Weights of a small GPT-style language model, trained from scratch on English Wikipedia: vocabulary 4096, untied embeddings.
Each number is 50 + 15 x the weight over its row's rms, rounded and kept within 0 to 99. Layers, rows and columns count from 0. The size before them is the row's rms in percent of the matrix's.

# layer 9 MLP up, 1536x256, rms 0.195, rows 353-407, columns 128-255
113:66 37 49 37 70 41 71 42 60 59 55 70 49 31 41 60 32 67 80 54 53 43 28 59 55 49 33 57 53 57 47 54 52 34 11 41 59 53 57 57 28 48 55 78 43 52 54 72 49 22 25 57 51 44 55 73 56 47 39 53 57 49 46 71 49 56 74 77 31 43 69 59 60 52 57 66 55 40 49 67 44 84 72 23 51 58 23 27 42 34 75 45 55 59 64 46 62 36 37 48 53 10 45 73 50 67 44 19 42 51 52 56 47 57 45 54 41 38 60 51 62 20 44 61 55 57 20 41
091:45 61 59 51 35 64 78 42 72 40 68 24 64 34 72 68 57 46 31 47 80 53 45 47 52 65 44 76 34 68 82 58 44 42 47 42 47 78 29 43 64 53 64 38 59 53 60 18 55 53 53 53 42 36 64 22 43 76 65 44 39 72 27 80 34 46 26 17 74 69 45 56 45 47 51 54 31 36 54 55 61 68 45 39 72 25 49 48 05 44 42 69 49 75 69 51 75 45 55 32 29 47 33 68 56 37 72 54 41 61 66 59 41 52 72 25 68 55 53 69 61 69 40 36 54 49 41 41
099:48 30 46 56 24 57 33 38 24 50 42 81 42 60 70 48 44 48 44 28 21 45 68 63 61 61 58 65 40 49 67 52 46 57 56 56 71 60 44 52 62 72 43 42 40 26 83 77 39 47 48 51 55 28 51 64 26 46 50 68 14 19 35 45 36 66 32 65 45 35 29 67 62 59 43 40 43 37 41 46 27 61 23 50 82 57 40 44 40 43 51 45 59 55 45 34 57 60 73 51 40 43 42 43 55 62 50 66 34 54 34 50 38 39 24 67 55 41 63 47 31 29 52 57 33 71 44 66
096:42 27 58 49 62 70 33 93 60 81 55 42 58 51 38 85 55 58 46 31 53 53 48 69 20 26 55 46 36 29 40 65 82 46 42 53 41 19 45 47 50 58 07 59 65 83 40 47 71 60 70 48 40 55 48 61 67 42 49 40 65 50 32 54 62 38 59 42 64 52 52 59 72 58 53 45 56 46 67 50 40 55 62 66 18 25 46 20 50 63 29 46 58 55 75 48 25 29 52 61 36 63 31 59 42 60 72 59 44 62 41 55 39 63 65 45 39 46 51 38 26 52 72 46 57 77 34 40
112:55 44 39 27 65 97 28 64 58 49 59 93 41 38 46 43 75 39 53 42 37 52 54 37 44 76 40 66 50 47 54 54 42 66 71 70 67 44 52 51 74 14 50 25 22 50 70 52 40 38 48 46 61 58 27 51 57 36 53 43 45 66 46 46 30 53 47 63 44 35 36 31 68 34 49 52 70 38 50 50 30 34 79 45 56 44 52 50 58 42 65 74 59 58 58 71 46 47 39 77 67 43 47 41 59 63 63 37 50 37 23 39 59 64 37 36 39 66 56 41 47 69 48 58 54 66 45 66
096:33 49 38 68 56 21 67 43 38 55 35 60 43 39 52 51 54 67 59 30 61 64 53 32 19 36 57 48 58 31 82 79 41 50 43 51 67 44 56 59 53 51 29 66 61 67 30 55 38 47 33 23 47 35 84 48 37 53 09 47 66 40 43 50 41 35 46 54 26 44 26 42 44 77 51 59 48 57 40 69 50 56 35 48 60 59 38 40 24 57 38 60 35 50 51 50 00 33 58 58 39 82 68 40 62 57 36 78 20 27 58 25 13 59 61 84 33 55 58 33 45 38 38 44 50 19 66 75
095:51 61 43 76 42 43 39 13 51 45 29 35 42 51 41 52 52 61 35 52 64 56 44 56 49 48 47 58 63 38 31 60 40 74 40 46 52 63 66 45 41 60 54 52 52 49 21 39 22 54 31 24 61 27 34 75 40 23 55 35 42 66 46 52 33 63 74 24 75 71 52 37 43 50 66 44 50 58 35 51 59 61 44 45 49 59 58 37 27 35 58 82 55 44 55 65 23 56 56 87 26 56 66 64 43 72 31 42 55 42 31 59 72 62 34 50 33 68 51 54 46 59 29 41 35 28 20 43
102:18 42 42 56 51 49 68 57 40 53 59 36 64 59 64 62 44 48 61 49 74 49 49 42 61 40 47 57 53 64 68 15 21 41 57 35 19 70 46 37 15 37 69 60 40 51 84 50 46 35 42 53 67 21 41 25 55 44 50 52 45 33 39 49 51 79 32 69 41 68 15 62 37 35 41 65 41 44 39 59 58 56 75 42 40 44 61 57 73 46 37 31 82 59 40 51 45 73 51 30 65 55 48 73 51 56 69 44 47 40 43 49 40 52 50 43 51 67 41 32 37 16 68 54 49 52 60 80
105:38 37 31 36 51 46 32 43 14 47 58 50 32 35 43 66 32 46 23 41 68 46 27 46 45 23 41 50 43 53 58 50 78 32 65 31 50 56 56 42 62 75 30 47 78 49 57 37 54 19 67 61 52 22 53 54 46 55 59 35 54 60 82 26 56 53 50 42 58 43 48 42 73 92 57 45 66 67 54 59 40 34 65 29 53 34 54 30 49 65 56 61 63 34 55 61 38 55 58 45 43 85 52 74 58 36 62 58 52 52 50 64 32 51 81 60 38 53 63 68 28 44 49 47 38 52 50 56
103:37 53 34 21 82 83 44 58 50 63 39 28 48 56 57 30 26 27 62 71 44 80 42 35 21 41 52 35 87 43 57 63 57 54 51 32 46 52 31 28 54 49 80 74 31 59 50 67 60 53 57 47 36 38 57 53 38 46 31 64 54 76 23 37 71 39 45 64 69 72 54 43 83 54 73 71 49 52 61 46 54 51 61 35 23 47 40 46 25 44 34 48 65 51 41 21 56 44 65 58 34 45 34 43 49 56 34 01 56 48 27 54 51 61 57 62 46 50 82 50 36 56 57 60 39 53 37 60
099:31 44 58 36 54 58 63 58 58 26 45 47 29 40 40 61 65 49 71 67 85 61 55 26 55 38 84 52 58 45 54 34 42 58 44 46 60 48 54 30 56 60 30 66 53 51 71 41 70 65 50 83 63 53 67 69 63 29 31 12 46 45 51 58 67 89 39 54 27 50 28 34 54 55 47 52 40 74 46 40 73 46 22 41 68 49 32 36 32 60 55 32 24 46 54 32 19 29 35 54 39 39 59 67 79 43 49 50 44 63 46 70 48 67 29 52 42 32 55 42 48 58 53 58 50 67 51 46
123:40 69 61 54 45 36 31 72 67 29 58 51 57 45 55 46 50 68 28 60 70 49 67 27 57 49 81 59 72 30 46 63 83 36 42 27 78 39 54 86 29 39 46 83 53 46 51 32 54 47 63 28 51 51 47 41 41 62 45 42 50 46 31 19 58 34 35 34 38 45 41 47 61 35 74 60 66 41 56 31 41 38 51 42 46 53 47 45 32 39 57 26 52 73 56 60 26 22 50 40 29 80 40 46 26 62 43 52 47 57 55 05 33 66 65 49 25 46 53 61 49 60 48 50 40 47 63 66
101:46 69 23 31 51 41 48 51 60 65 31 54 49 45 62 28 54 37 66 66 40 62 41 38 32 51 82 63 33 71 48 58 58 47 47 13 47 63 37 85 40 65 23 51 35 52 47 62 52 51 66 47 44 36 52 63 21 52 35 43 45 67 72 49 57 45 67 49 49 57 33 35 82 42 46 53 43 51 21 51 56 12 52 47 29 74 71 56 50 54 49 32 49 41 63 51 61 58 30 44 50 32 73 44 38 53 56 07 40 28 44 50 40 49 46 47 48 40 54 41 67 64 74 76 44 49 50 46
101:28 70 29 48 66 75 39 48 58 52 19 72 52 35 54 81 59 63 48 56 58 63 30 28 57 57 42 42 72 78 49 63 51 32 55 49 33 34 31 47 54 78 16 10 57 64 57 62 49 63 51 53 61 60 41 32 42 12 38 47 41 38 64 74 55 60 65 60 54 24 62 66 71 54 53 51 50 64 34 37 78 84 78 53 60 32 67 53 23 68 76 11 42 60 68 64 49 49 44 64 44 58 21 72 88 35 35 60 56 43 29 30 27 55 62 37 44 62 62 46 36 35 69 48 54 60 49 57
095:74 60 56 78 18 48 50 43 77 55 59 53 55 49 63 39 60 44 65 64 41 53 55 49 20 52 52 69 65 32 51 59 46 36 34 43 54 20 32 50 58 52 55 60 50 58 53 40 56 30 26 35 49 49 34 42 26 39 70 37 42 69 51 57 64 60 39 35 61 37 46 52 28 55 45 46 43 44 25 35 65 41 73 86 72 73 45 56 41 34 56 16 35 65 58 58 39 60 28 65 49 65 72 56 60 46 61 57 50 41 73 57 66 51 30 75 31 47 42 35 43 37 77 54 49 76 30 52
095:43 37 64 88 68 55 63 68 62 42 70 71 55 42 40 46 40 44 40 58 46 45 54 36 47 44 28 86 32 57 37 64 43 65 37 58 97 39 68 40 41 39 21 62 40 22 58 70 42 42 41 21 60 53 37 31 25 62 67 42 63 45 49 29 52 55 64 58 68 56 61 46 21 56 37 47 55 42 47 57 42 54 65 65 34 41 77 43 38 43 79 34 49 54 78 49 51 26 73 59 26 53 64 36 38 46 41 61 29 34 43 41 65 37 66 51 50 45 38 48 46 49 44 51 47 58 29 58
105:43 60 40 65 41 69 87 54 72 54 62 26 39 23 46 31 47 62 24 31 54 50 45 76 55 55 55 45 33 45 41 57 55 49 45 40 49 50 32 60 50 49 59 45 43 57 68 16 34 68 32 55 91 18 42 71 48 26 60 71 74 55 51 45 16 37 60 32 24 64 64 50 41 50 67 47 53 60 71 24 33 48 42 44 45 63 46 71 50 47 38 67 56 22 55 92 54 37 62 42 48 15 58 30 54 51 56 30 44 45 66 45 66 67 28 37 50 69 28 44 40 61 69 76 60 54 61 59
094:80 38 53 24 35 65 15 57 68 36 47 49 74 66 37 47 42 48 42 60 13 15 51 46 52 57 60 28 41 54 53 48 45 70 46 43 34 53 78 80 89 36 44 54 49 59 37 63 49 54 67 32 58 45 31 63 54 74 58 60 36 60 47 28 39 53 81 34 48 68 39 58 49 29 41 49 52 55 29 47 51 66 63 49 51 54 75 64 84 72 49 32 75 45 57 47 47 43 48 39 53 38 88 62 61 61 39 38 62 01 48 34 40 75 66 42 62 45 50 71 62 56 39 44 07 39 63 52
093:76 44 58 26 24 25 67 54 39 55 64 48 45 66 58 44 59 36 56 34 12 67 51 48 80 45 49 35 63 49 36 54 33 65 48 49 41 29 56 69 65 64 71 43 33 52 62 76 58 12 55 74 40 52 39 69 70 37 52 50 61 34 37 43 66 49 69 49 49 62 46 41 48 33 43 34 82 43 37 83 51 75 44 22 69 36 37 50 33 44 71 76 45 48 36 47 67 63 53 43 32 73 67 30 48 39 55 49 49 31 54 36 36 68 36 50 46 58 36 43 46 57 49 32 33 54 46 38
113:92 35 35 59 20 36 43 31 71 49 47 19 36 33 41 62 50 25 47 57 19 36 42 62 43 40 38 23 41 44 52 37 52 52 19 61 54 15 52 44 39 77 57 59 45 45 67 37 61 51 69 39 48 25 43 69 50 45 58 61 46 48 76 47 55 44 53 59 17 45 62 53 53 44 43 53 28 48 47 07 62 51 66 60 57 37 52 26 57 48 68 70 49 54 68 65 43 68 64 55 64 52 21 49 46 66 18 48 71 34 44 40 28 77 51 55 37 58 65 56 54 48 38 78 56 50 63 32
096:30 53 46 36 65 76 77 46 60 24 45 83 36 32 55 30 41 64 88 39 52 53 42 18 78 44 64 42 13 58 51 40 40 54 33 59 37 34 66 34 33 40 43 38 37 64 44 61 59 28 46 47 30 37 90 40 16 41 60 63 58 41 65 45 86 34 52 58 52 58 49 54 46 52 59 65 52 43 44 08 48 56 53 81 55 70 69 41 51 35 41 45 57 83 41 77 63 52 54 56 62 58 38 37 33 58 30 58 72 57 49 34 49 52 48 27 54 59 56 39 38 58 37 78 20 42 29 44
088:22 50 21 44 55 62 48 52 20 41 67 61 63 53 27 35 14 16 68 68 54 47 69 56 91 42 71 27 48 45 62 50 43 67 75 42 48 47 57 30 33 42 22 52 59 43 55 54 21 52 52 41 40 59 48 37 61 51 50 38 53 27 65 76 48 50 70 36 69 54 41 78 37 64 58 27 42 60 11 44 21 58 49 48 56 41 18 43 67 75 30 43 49 22 60 53 45 37 57 54 42 46 57 79 38 50 40 47 62 38 61 61 37 59 63 83 66 56 35 56 34 48 52 65 47 29 66 32
101:76 37 66 62 61 60 49 44 49 57 46 68 31 41 44 44 39 63 46 60 49 55 47 26 51 57 83 43 66 48 51 49 46 70 39 35 86 37 65 52 22 33 34 49 44 56 30 34 28 32 48 41 53 65 21 57 55 42 53 46 62 48 39 53 30 41 54 37 45 61 50 61 59 58 38 81 37 46 47 55 53 43 48 49 43 30 56 37 38 58 47 41 54 43 39 81 29 35 61 36 37 63 10 57 45 66 57 79 42 29 85 64 44 26 15 37 50 50 63 67 57 70 45 33 70 71 42 37
104:21 63 47 50 37 20 38 56 37 35 36 57 52 55 42 54 48 59 55 25 27 55 78 59 56 53 32 40 58 54 38 58 51 34 51 52 70 49 42 60 56 49 53 50 46 29 70 56 63 48 36 49 25 66 51 59 40 54 56 53 41 36 19 57 67 77 55 36 64 68 42 34 69 35 89 50 71 11 72 53 85 46 58 71 48 53 56 66 27 50 67 60 52 49 42 64 38 45 71 42 86 45 50 31 45 39 21 25 26 55 46 53 73 40 41 30 34 63 53 55 74 47 61 47 24 29 58 76
091:44 51 67 64 78 47 40 64 45 66 51 32 48 45 52 38 43 46 73 76 39 72 66 63 46 38 39 54 69 50 64 63 39 37 32 70 41 50 50 45 72 58 70 98 32 45 47 34 26 64 31 61 61 58 56 51 25 43 49 58 38 23 23 48 58 42 41 78 81 75 41 40 47 47 19 32 55 53 54 57 55 59 40 51 45 39 80 52 56 38 45 55 37 56 23 40 61 35 59 58 60 40 48 57 57 64 62 29 76 60 29 50 59 48 71 42 69 73 27 39 45 47 61 57 46 24 51 59
097:28 59 77 27 63 61 42 40 51 19 33 46 62 50 39 66 81 52 34 53 53 43 80 52 57 40 23 60 56 42 45 75 33 33 57 49 49 20 68 56 57 45 25 75 77 37 49 56 51 56 69 35 41 52 51 46 45 44 51 57 51 73 68 53 39 41 59 63 32 37 60 25 48 69 28 54 64 66 40 49 24 80 41 32 53 54 52 55 42 73 48 58 49 39 87 65 76 52 33 33 52 60 02 56 20 69 71 13 49 53 38 72 55 53 55 52 64 54 69 42 24 40 65 68 33 69 49 67
099:45 16 51 55 57 55 44 79 18 57 61 38 45 55 35 29 52 48 47 53 20 73 60 61 53 42 22 49 54 62 73 43 44 43 33 70 53 26 41 46 19 70 61 54 56 28 46 58 47 46 41 54 45 57 30 55 36 66 49 57 42 41 51 29 64 38 55 64 35 51 81 40 54 49 44 81 34 46 39 27 79 62 48 58 31 36 55 48 41 59 69 54 63 22 41 51 31 44 56 69 45 43 58 67 54 63 22 26 50 27 50 69 72 52 66 41 73 51 25 55 64 54 50 43 72 65 81 54
092:54 32 45 32 22 32 33 44 59 18 70 44 40 57 37 52 31 51 16 44 23 94 63 62 38 49 74 41 51 87 41 19 31 60 60 66 41 32 45 43 61 69 46 57 59 48 49 21 50 45 33 45 69 54 74 35 76 54 51 71 66 57 45 47 62 42 52 47 48 47 50 45 36 48 60 45 59 54 37 69 59 75 34 53 37 53 61 40 53 29 50 41 65 71 39 64 41 52 26 60 47 77 65 39 51 36 66 56 34 79 55 29 67 54 61 60 57 49 13 36 34 21 35 67 71 51 36 71
104:26 56 51 62 51 37 75 53 48 53 18 54 53 33 64 72 45 28 72 54 47 36 77 38 46 41 47 29 27 27 44 27 34 56 46 53 72 64 55 44 34 52 54 59 33 42 18 62 03 39 46 91 34 33 45 45 69 48 50 72 56 80 80 42 64 73 30 61 84 22 18 37 55 65 29 29 69 58 54 46 56 34 28 52 68 40 39 59 69 52 40 28 37 48 60 52 52 67 40 44 62 40 37 42 51 53 42 61 38 28 71 37 49 52 30 41 39 31 55 42 64 23 28 55 27 50 39 65
099:51 36 43 43 37 65 45 63 62 47 36 44 48 44 74 60 48 73 51 69 51 74 53 43 54 73 40 58 49 25 50 75 54 55 61 48 54 71 65 41 48 64 75 39 81 46 70 41 69 50 82 43 44 55 32 56 51 10 50 74 40 34 30 32 45 54 51 62 53 45 19 62 37 45 69 38 53 59 50 38 50 57 42 60 59 40 38 54 62 34 36 18 62 50 46 58 50 43 38 62 72 57 56 75 35 39 28 29 58 57 48 34 61 73 60 57 56 64 46 46 47 47 61 70 64 78 48 38
095:71 63 47 43 30 43 36 49 23 32 66 53 90 45 49 61 47 52 73 45 43 74 36 51 39 26 44 60 38 39 53 58 72 58 82 68 68 22 44 33 55 55 68 59 51 26 40 58 43 65 72 45 86 42 52 69 24 50 92 53 65 28 26 44 47 55 69 49 40 68 28 52 82 85 76 43 64 54 48 58 29 55 67 34 52 29 35 53 55 47 56 51 60 39 98 46 61 48 70 41 60 36 64 66 53 27 65 43 47 60 49 54 59 57 61 55 41 40 61 52 78 58 46 49 75 67 69 39
089:51 44 81 48 61 54 62 38 66 48 35 39 26 44 63 31 83 76 48 47 52 68 64 60 59 63 34 38 35 53 34 55 31 41 38 48 35 41 37 34 64 55 58 61 33 16 21 41 49 53 50 61 55 33 60 58 60 52 53 34 50 63 49 14 37 70 49 33 34 49 41 41 59 19 68 61 19 39 64 48 51 72 61 40 51 49 41 51 57 64 53 76 39 70 46 46 38 48 14 39 56 56 33 74 62 62 09 67 31 66 44 53 61 57 61 54 55 48 16 56 49 57 62 68 50 28 40 62
114:49 67 50 55 82 49 48 50 53 41 52 40 47 60 26 47 54 47 35 69 21 57 42 48 54 40 36 71 52 56 41 26 44 43 84 36 65 36 58 60 53 82 31 52 16 71 58 79 35 46 50 47 58 56 48 31 29 29 44 26 72 18 43 10 60 52 32 55 55 70 64 44 36 25 50 73 51 32 69 62 43 68 59 59 69 39 46 30 68 52 58 23 48 26 49 40 52 62 36 64 31 58 63 50 56 46 39 75 46 69 50 51 58 48 43 60 35 48 56 47 54 18 50 51 68 49 46 17
094:36 80 57 49 43 23 60 54 48 36 52 22 60 81 42 56 47 56 74 60 47 35 77 50 46 38 57 52 48 28 38 48 42 56 44 28 38 35 34 56 52 79 51 60 38 53 74 58 51 46 28 48 93 88 22 72 46 36 28 48 42 38 37 33 66 63 44 23 46 56 64 63 68 47 61 69 58 57 65 43 76 62 58 36 49 21 37 57 62 48 65 28 73 61 58 39 40 16 63 55 32 25 38 54 84 36 38 68 48 74 69 42 57 51 48 74 50 55 32 43 18 49 54 36 28 74 33 52
086:46 54 50 50 41 75 41 49 51 36 54 68 60 65 50 61 59 67 35 50 53 44 84 54 56 33 35 44 68 49 30 45 19 53 67 43 69 75 35 26 40 28 28 63 46 38 18 46 48 37 15 62 56 48 68 35 41 39 58 51 58 67 57 69 66 77 18 47 61 36 43 44 29 47 06 41 42 45 62 58 75 54 50 79 64 49 62 39 68 50 21 49 69 49 56 39 38 59 33 30 44 51 50 69 70 39 73 49 61 52 59 33 37 58 65 72 61 13 66 56 50 42 74 34 51 58 56 23
093:41 80 41 54 46 49 61 61 80 31 72 60 61 30 68 41 32 82 26 33 68 39 79 65 52 42 63 62 51 66 28 71 45 76 65 55 46 33 17 56 44 43 25 29 70 37 34 41 26 84 32 57 26 39 41 43 26 51 69 44 47 57 49 69 46 64 21 65 75 64 23 28 52 45 46 30 53 52 53 68 58 56 58 45 83 51 57 70 68 57 59 40 54 53 36 46 47 48 47 49 28 73 48 44 38 29 54 67 55 59 54 69 38 56 70 68 31 56 40 43 48 64 72 47 55 38 51 40
107:44 50 32 80 30 53 55 47 50 63 67 39 26 26 62 15 46 60 76 62 28 24 70 26 62 63 44 43 42 38 50 49 43 48 38 44 46 64 50 53 87 44 61 41 33 40 44 54 57 52 52 46 32 71 39 74 44 31 24 56 60 59 26 13 78 63 47 41 41 49 47 76 33 42 37 50 46 42 64 49 41 48 49 48 40 33 40 51 77 82 68 51 58 81 55 48 29 32 43 50 73 36 67 36 28 53 56 51 52 36 59 36 33 50 39 78 38 63 36 38 57 55 37 56 71 59 29 51
100:27 61 40 29 65 47 45 45 55 55 42 49 78 71 73 37 43 28 62 49 57 48 50 47 54 46 73 38 68 54 29 63 63 35 21 61 64 58 41 51 58 64 40 34 76 80 34 60 18 45 62 32 35 51 45 36 57 31 64 79 50 66 68 53 26 74 45 34 32 34 33 45 45 29 75 70 60 46 47 44 34 50 63 35 65 55 35 65 31 50 48 34 29 65 46 34 34 54 47 77 26 34 65 21 80 56 40 41 47 65 47 48 77 30 59 61 28 62 42 51 52 79 24 36 33 84 27 36
097:50 52 39 49 24 35 21 42 23 32 65 51 64 45 60 73 64 46 49 39 36 59 44 21 59 64 63 47 85 32 47 54 45 46 55 46 52 31 18 27 30 47 55 27 54 54 53 25 41 43 47 61 53 35 33 46 35 69 51 57 42 50 28 68 42 51 48 42 63 41 99 81 40 57 58 79 69 32 35 60 44 54 16 41 49 54 43 30 56 51 60 41 57 45 63 60 55 94 70 81 54 46 53 54 44 58 34 72 42 62 30 44 72 63 37 50 57 60 98 35 58 47 57 48 42 34 36 56
098:65 48 58 52 80 45 74 58 68 66 55 77 41 47 35 39 13 39 35 58 61 50 05 16 52 53 71 72 39 77 66 58 66 18 50 71 56 61 51 61 85 47 43 51 58 66 48 48 59 69 18 30 43 70 54 54 58 53 40 50 64 59 55 66 36 58 43 71 75 61 29 67 53 21 53 45 49 39 28 68 44 53 35 44 43 50 49 76 45 60 31 46 57 65 30 22 59 46 52 72 58 61 37 30 54 76 42 63 57 36 51 17 37 34 26 38 65 46 33 27 63 45 40 52 58 54 58 46
101:76 50 35 45 33 56 12 73 40 58 73 59 49 48 46 71 38 32 40 41 47 59 42 53 48 20 59 53 65 64 47 70 54 48 79 68 55 54 46 51 81 16 43 83 35 57 59 66 51 49 30 68 70 26 20 48 53 70 34 43 88 22 62 56 60 46 11 36 56 68 51 79 52 25 42 59 43 67 64 32 46 77 53 65 65 51 39 44 64 27 39 34 41 58 42 48 47 63 62 60 57 52 57 44 44 52 51 44 34 43 58 81 33 42 55 62 50 46 58 60 64 85 31 74 50 51 18 32
100:56 88 45 46 58 49 36 59 94 68 57 35 43 43 49 42 34 49 58 33 48 42 76 35 57 46 69 36 59 66 46 72 64 44 32 60 66 09 44 38 53 66 41 60 45 58 71 44 38 56 61 59 64 45 60 49 56 39 53 34 60 45 63 44 51 42 30 43 66 56 39 38 72 35 48 49 41 36 56 58 60 27 44 44 41 42 53 34 38 28 41 51 78 70 38 64 47 10 53 54 54 26 58 79 43 50 43 48 49 59 50 30 30 80 52 22 75 68 25 44 25 63 74 48 23 50 50 46
100:51 49 81 32 81 48 52 58 35 50 49 39 62 36 39 41 62 46 37 50 33 36 19 60 39 41 33 41 32 64 21 55 67 49 40 63 54 35 41 91 44 31 47 53 70 39 50 49 36 71 52 27 46 44 36 52 41 30 51 57 76 61 47 54 55 40 68 47 10 54 21 64 61 36 51 60 55 55 39 59 37 75 89 48 13 20 56 42 90 62 45 40 40 27 55 56 46 48 58 66 51 42 66 61 53 65 31 36 42 23 60 47 35 84 38 73 78 66 59 29 49 47 86 53 50 57 55 32
127:38 56 62 73 66 67 30 63 25 43 49 78 66 55 33 43 50 27 53 42 58 37 70 51 61 37 80 56 37 41 36 49 38 18 50 39 59 80 45 52 40 49 40 73 25 69 56 64 36 47 28 69 42 50 35 66 58 51 46 42 38 57 28 79 52 45 39 56 60 44 42 30 73 55 48 61 58 59 69 49 64 42 35 43 24 27 54 63 60 29 39 80 36 57 82 11 61 59 81 55 43 35 67 43 57 41 46 61 48 47 45 29 21 23 63 27 43 43 46 47 51 44 63 71 72 43 49 26
100:51 56 53 32 68 54 40 49 29 57 34 46 42 73 44 40 38 52 59 52 35 36 56 81 56 33 40 64 30 51 36 73 25 63 51 58 78 72 48 61 35 46 42 59 56 28 42 61 70 59 68 46 47 49 62 46 30 72 55 74 79 68 35 56 30 33 38 42 34 45 41 37 61 79 48 50 66 44 29 43 54 24 48 15 30 69 37 37 58 53 26 48 70 33 28 41 60 52 37 56 62 51 39 38 52 55 74 76 28 39 73 45 41 26 55 41 55 69 16 44 51 58 44 30 50 50 41 56
097:65 58 29 76 41 54 70 43 38 35 56 43 87 40 60 74 46 57 74 67 50 43 71 54 61 37 49 54 46 48 65 53 26 52 35 43 39 68 56 48 33 34 69 57 51 39 53 59 40 65 70 79 42 21 45 64 53 73 17 69 55 50 59 50 63 29 48 67 55 59 49 64 67 48 47 55 62 53 55 81 53 53 39 43 44 26 57 55 20 84 66 60 45 35 48 42 62 18 38 50 69 63 47 64 73 65 74 44 46 39 60 34 55 36 87 49 54 46 49 40 25 43 58 79 38 44 33 61
104:51 18 20 48 41 69 44 28 49 77 40 45 42 54 48 53 61 40 62 51 68 69 58 78 68 61 42 51 83 57 65 34 41 27 44 63 77 34 68 45 48 68 36 53 50 43 57 14 52 40 42 32 60 40 41 51 42 70 58 66 54 44 81 46 35 52 40 49 23 59 47 41 51 76 64 15 49 57 43 57 78 66 12 39 71 15 44 49 62 54 46 60 46 50 33 35 47 76 43 68 65 32 67 43 49 40 49 61 36 49 55 45 38 48 61 22 63 54 55 45 41 58 69 45 51 39 38 32
122:52 65 55 49 64 55 42 36 48 43 50 60 81 64 45 60 43 56 51 55 57 45 69 61 48 60 33 37 39 37 55 17 52 54 69 47 30 56 28 37 60 41 51 32 45 60 67 58 52 27 58 48 59 42 46 40 40 71 31 28 53 56 61 68 39 58 47 43 76 50 62 45 50 82 71 76 51 41 45 42 64 49 32 31 27 55 31 50 45 70 51 44 27 69 59 47 55 51 40 66 59 31 50 43 46 65 36 74 28 42 93 47 32 51 46 25 84 58 49 58 32 67 48 68 51 69 57 42
068:81 37 44 38 28 63 46 19 45 49 58 51 65 46 50 61 34 36 38 39 62 41 65 19 99 43 42 47 42 32 36 40 41 42 56 51 40 27 47 63 48 54 65 29 46 57 58 47 36 37 34 55 35 66 36 32 47 29 48 60 35 55 45 65 57 59 42 53 19 32 66 58 46 56 56 65 37 60 48 34 51 11 67 77 49 45 44 41 59 45 64 31 52 23 36 47 90 31 34 34 21 64 35 38 55 79 47 27 31 52 24 65 42 45 54 59 60 54 43 54 09 39 71 43 72 29 67 55
095:45 53 41 43 47 09 83 51 49 34 58 33 60 57 10 64 41 54 61 43 39 50 69 37 71 49 54 58 44 41 55 40 43 86 34 77 28 58 42 44 64 54 64 59 64 26 72 45 66 55 54 40 49 44 18 53 45 40 74 47 77 36 57 54 64 45 49 54 65 51 47 27 54 48 43 68 26 40 56 45 48 49 52 26 56 53 63 78 60 27 51 51 53 65 25 57 57 62 53 20 65 54 57 53 34 52 20 56 56 58 18 27 60 49 64 35 38 70 51 57 20 50 51 65 28 48 49 21
096:56 44 47 46 45 42 26 59 50 61 28 54 44 77 42 41 51 16 32 49 43 35 47 71 45 48 71 62 21 50 39 58 26 55 46 45 62 65 50 36 62 67 65 57 32 54 57 59 80 57 41 55 28 50 30 48 42 38 45 51 45 36 52 61 63 51 78 79 32 59 56 35 39 44 51 41 28 22 59 64 49 49 51 57 33 48 41 49 67 47 53 70 47 55 34 67 62 52 70 55 57 40 56 83 64 54 69 80 34 16 61 62 58 46 58 51 74 43 31 68 52 61 33 42 64 61 36 44
101:53 50 48 82 66 52 44 36 62 48 63 43 79 24 32 80 75 66 43 42 46 54 55 56 68 72 26 59 85 66 39 79 27 31 48 76 24 37 40 60 61 60 72 63 38 29 78 59 39 53 59 46 59 46 74 28 55 40 31 43 40 52 55 59 47 40 21 79 60 43 50 68 84 54 60 41 58 78 50 47 28 68 75 54 42 59 51 43 61 34 36 48 53 60 61 56 71 51 53 26 65 53 58 53 67 20 85 37 32 41 60 43 56 58 62 32 31 80 57 54 59 50 88 73 64 52 38 43
110:55 78 67 40 54 52 62 54 45 36 23 59 34 33 52 21 46 53 56 43 41 59 54 44 45 33 49 49 44 42 45 64 18 54 52 46 44 59 28 33 33 55 29 63 33 56 76 54 68 62 14 53 62 33 60 55 46 70 29 49 40 23 84 36 41 39 35 69 77 56 62 50 52 50 05 33 52 35 38 66 50 49 47 37 60 66 33 40 56 75 74 55 60 40 56 19 50 25 46 57 59 31 59 50 56 47 66 36 07 65 43 50 60 46 48 48 42 63 49 52 50 53 45 53 16 57 54 53
083:29 44 55 26 72 39 62 43 54 57 48 42 56 33 53 43 28 31 67 62 40 29 48 69 39 36 63 42 66 37 51 50 27 53 30 62 41 80 51 74 58 75 45 42 34 75 48 58 64 30 51 40 68 72 13 27 44 60 62 40 70 49 35 71 44 61 45 47 56 59 39 36 39 48 64 42 44 45 56 58 40 36 51 53 53 56 44 80 50 53 72 70 58 42 41 70 61 30 51 28 49 55 51 69 32 35 33 65 66 13 36 15 39 42 63 38 57 72 66 32 46 61 48 53 34 51 54 40
105:69 61 61 39 45 70 21 35 47 32 25 43 33 53 49 61 14 54 57 69 27 49 35 55 65 60 60 86 39 55 63 52 38 52 63 81 33 35 28 84 55 74 39 51 58 41 49 37 31 63 40 44 29 18 59 43 39 36 58 49 49 55 57 34 55 74 74 57 45 37 67 56 76 45 54 56 76 64 62 66 05 68 41 57 27 31 56 78 64 73 57 45 47 31 62 41 35 41 67 49 35 21 37 57 34 48 54 35 51 64 41 52 59 58 60 34 63 36 55 62 55 56 47 73 57 73 52 65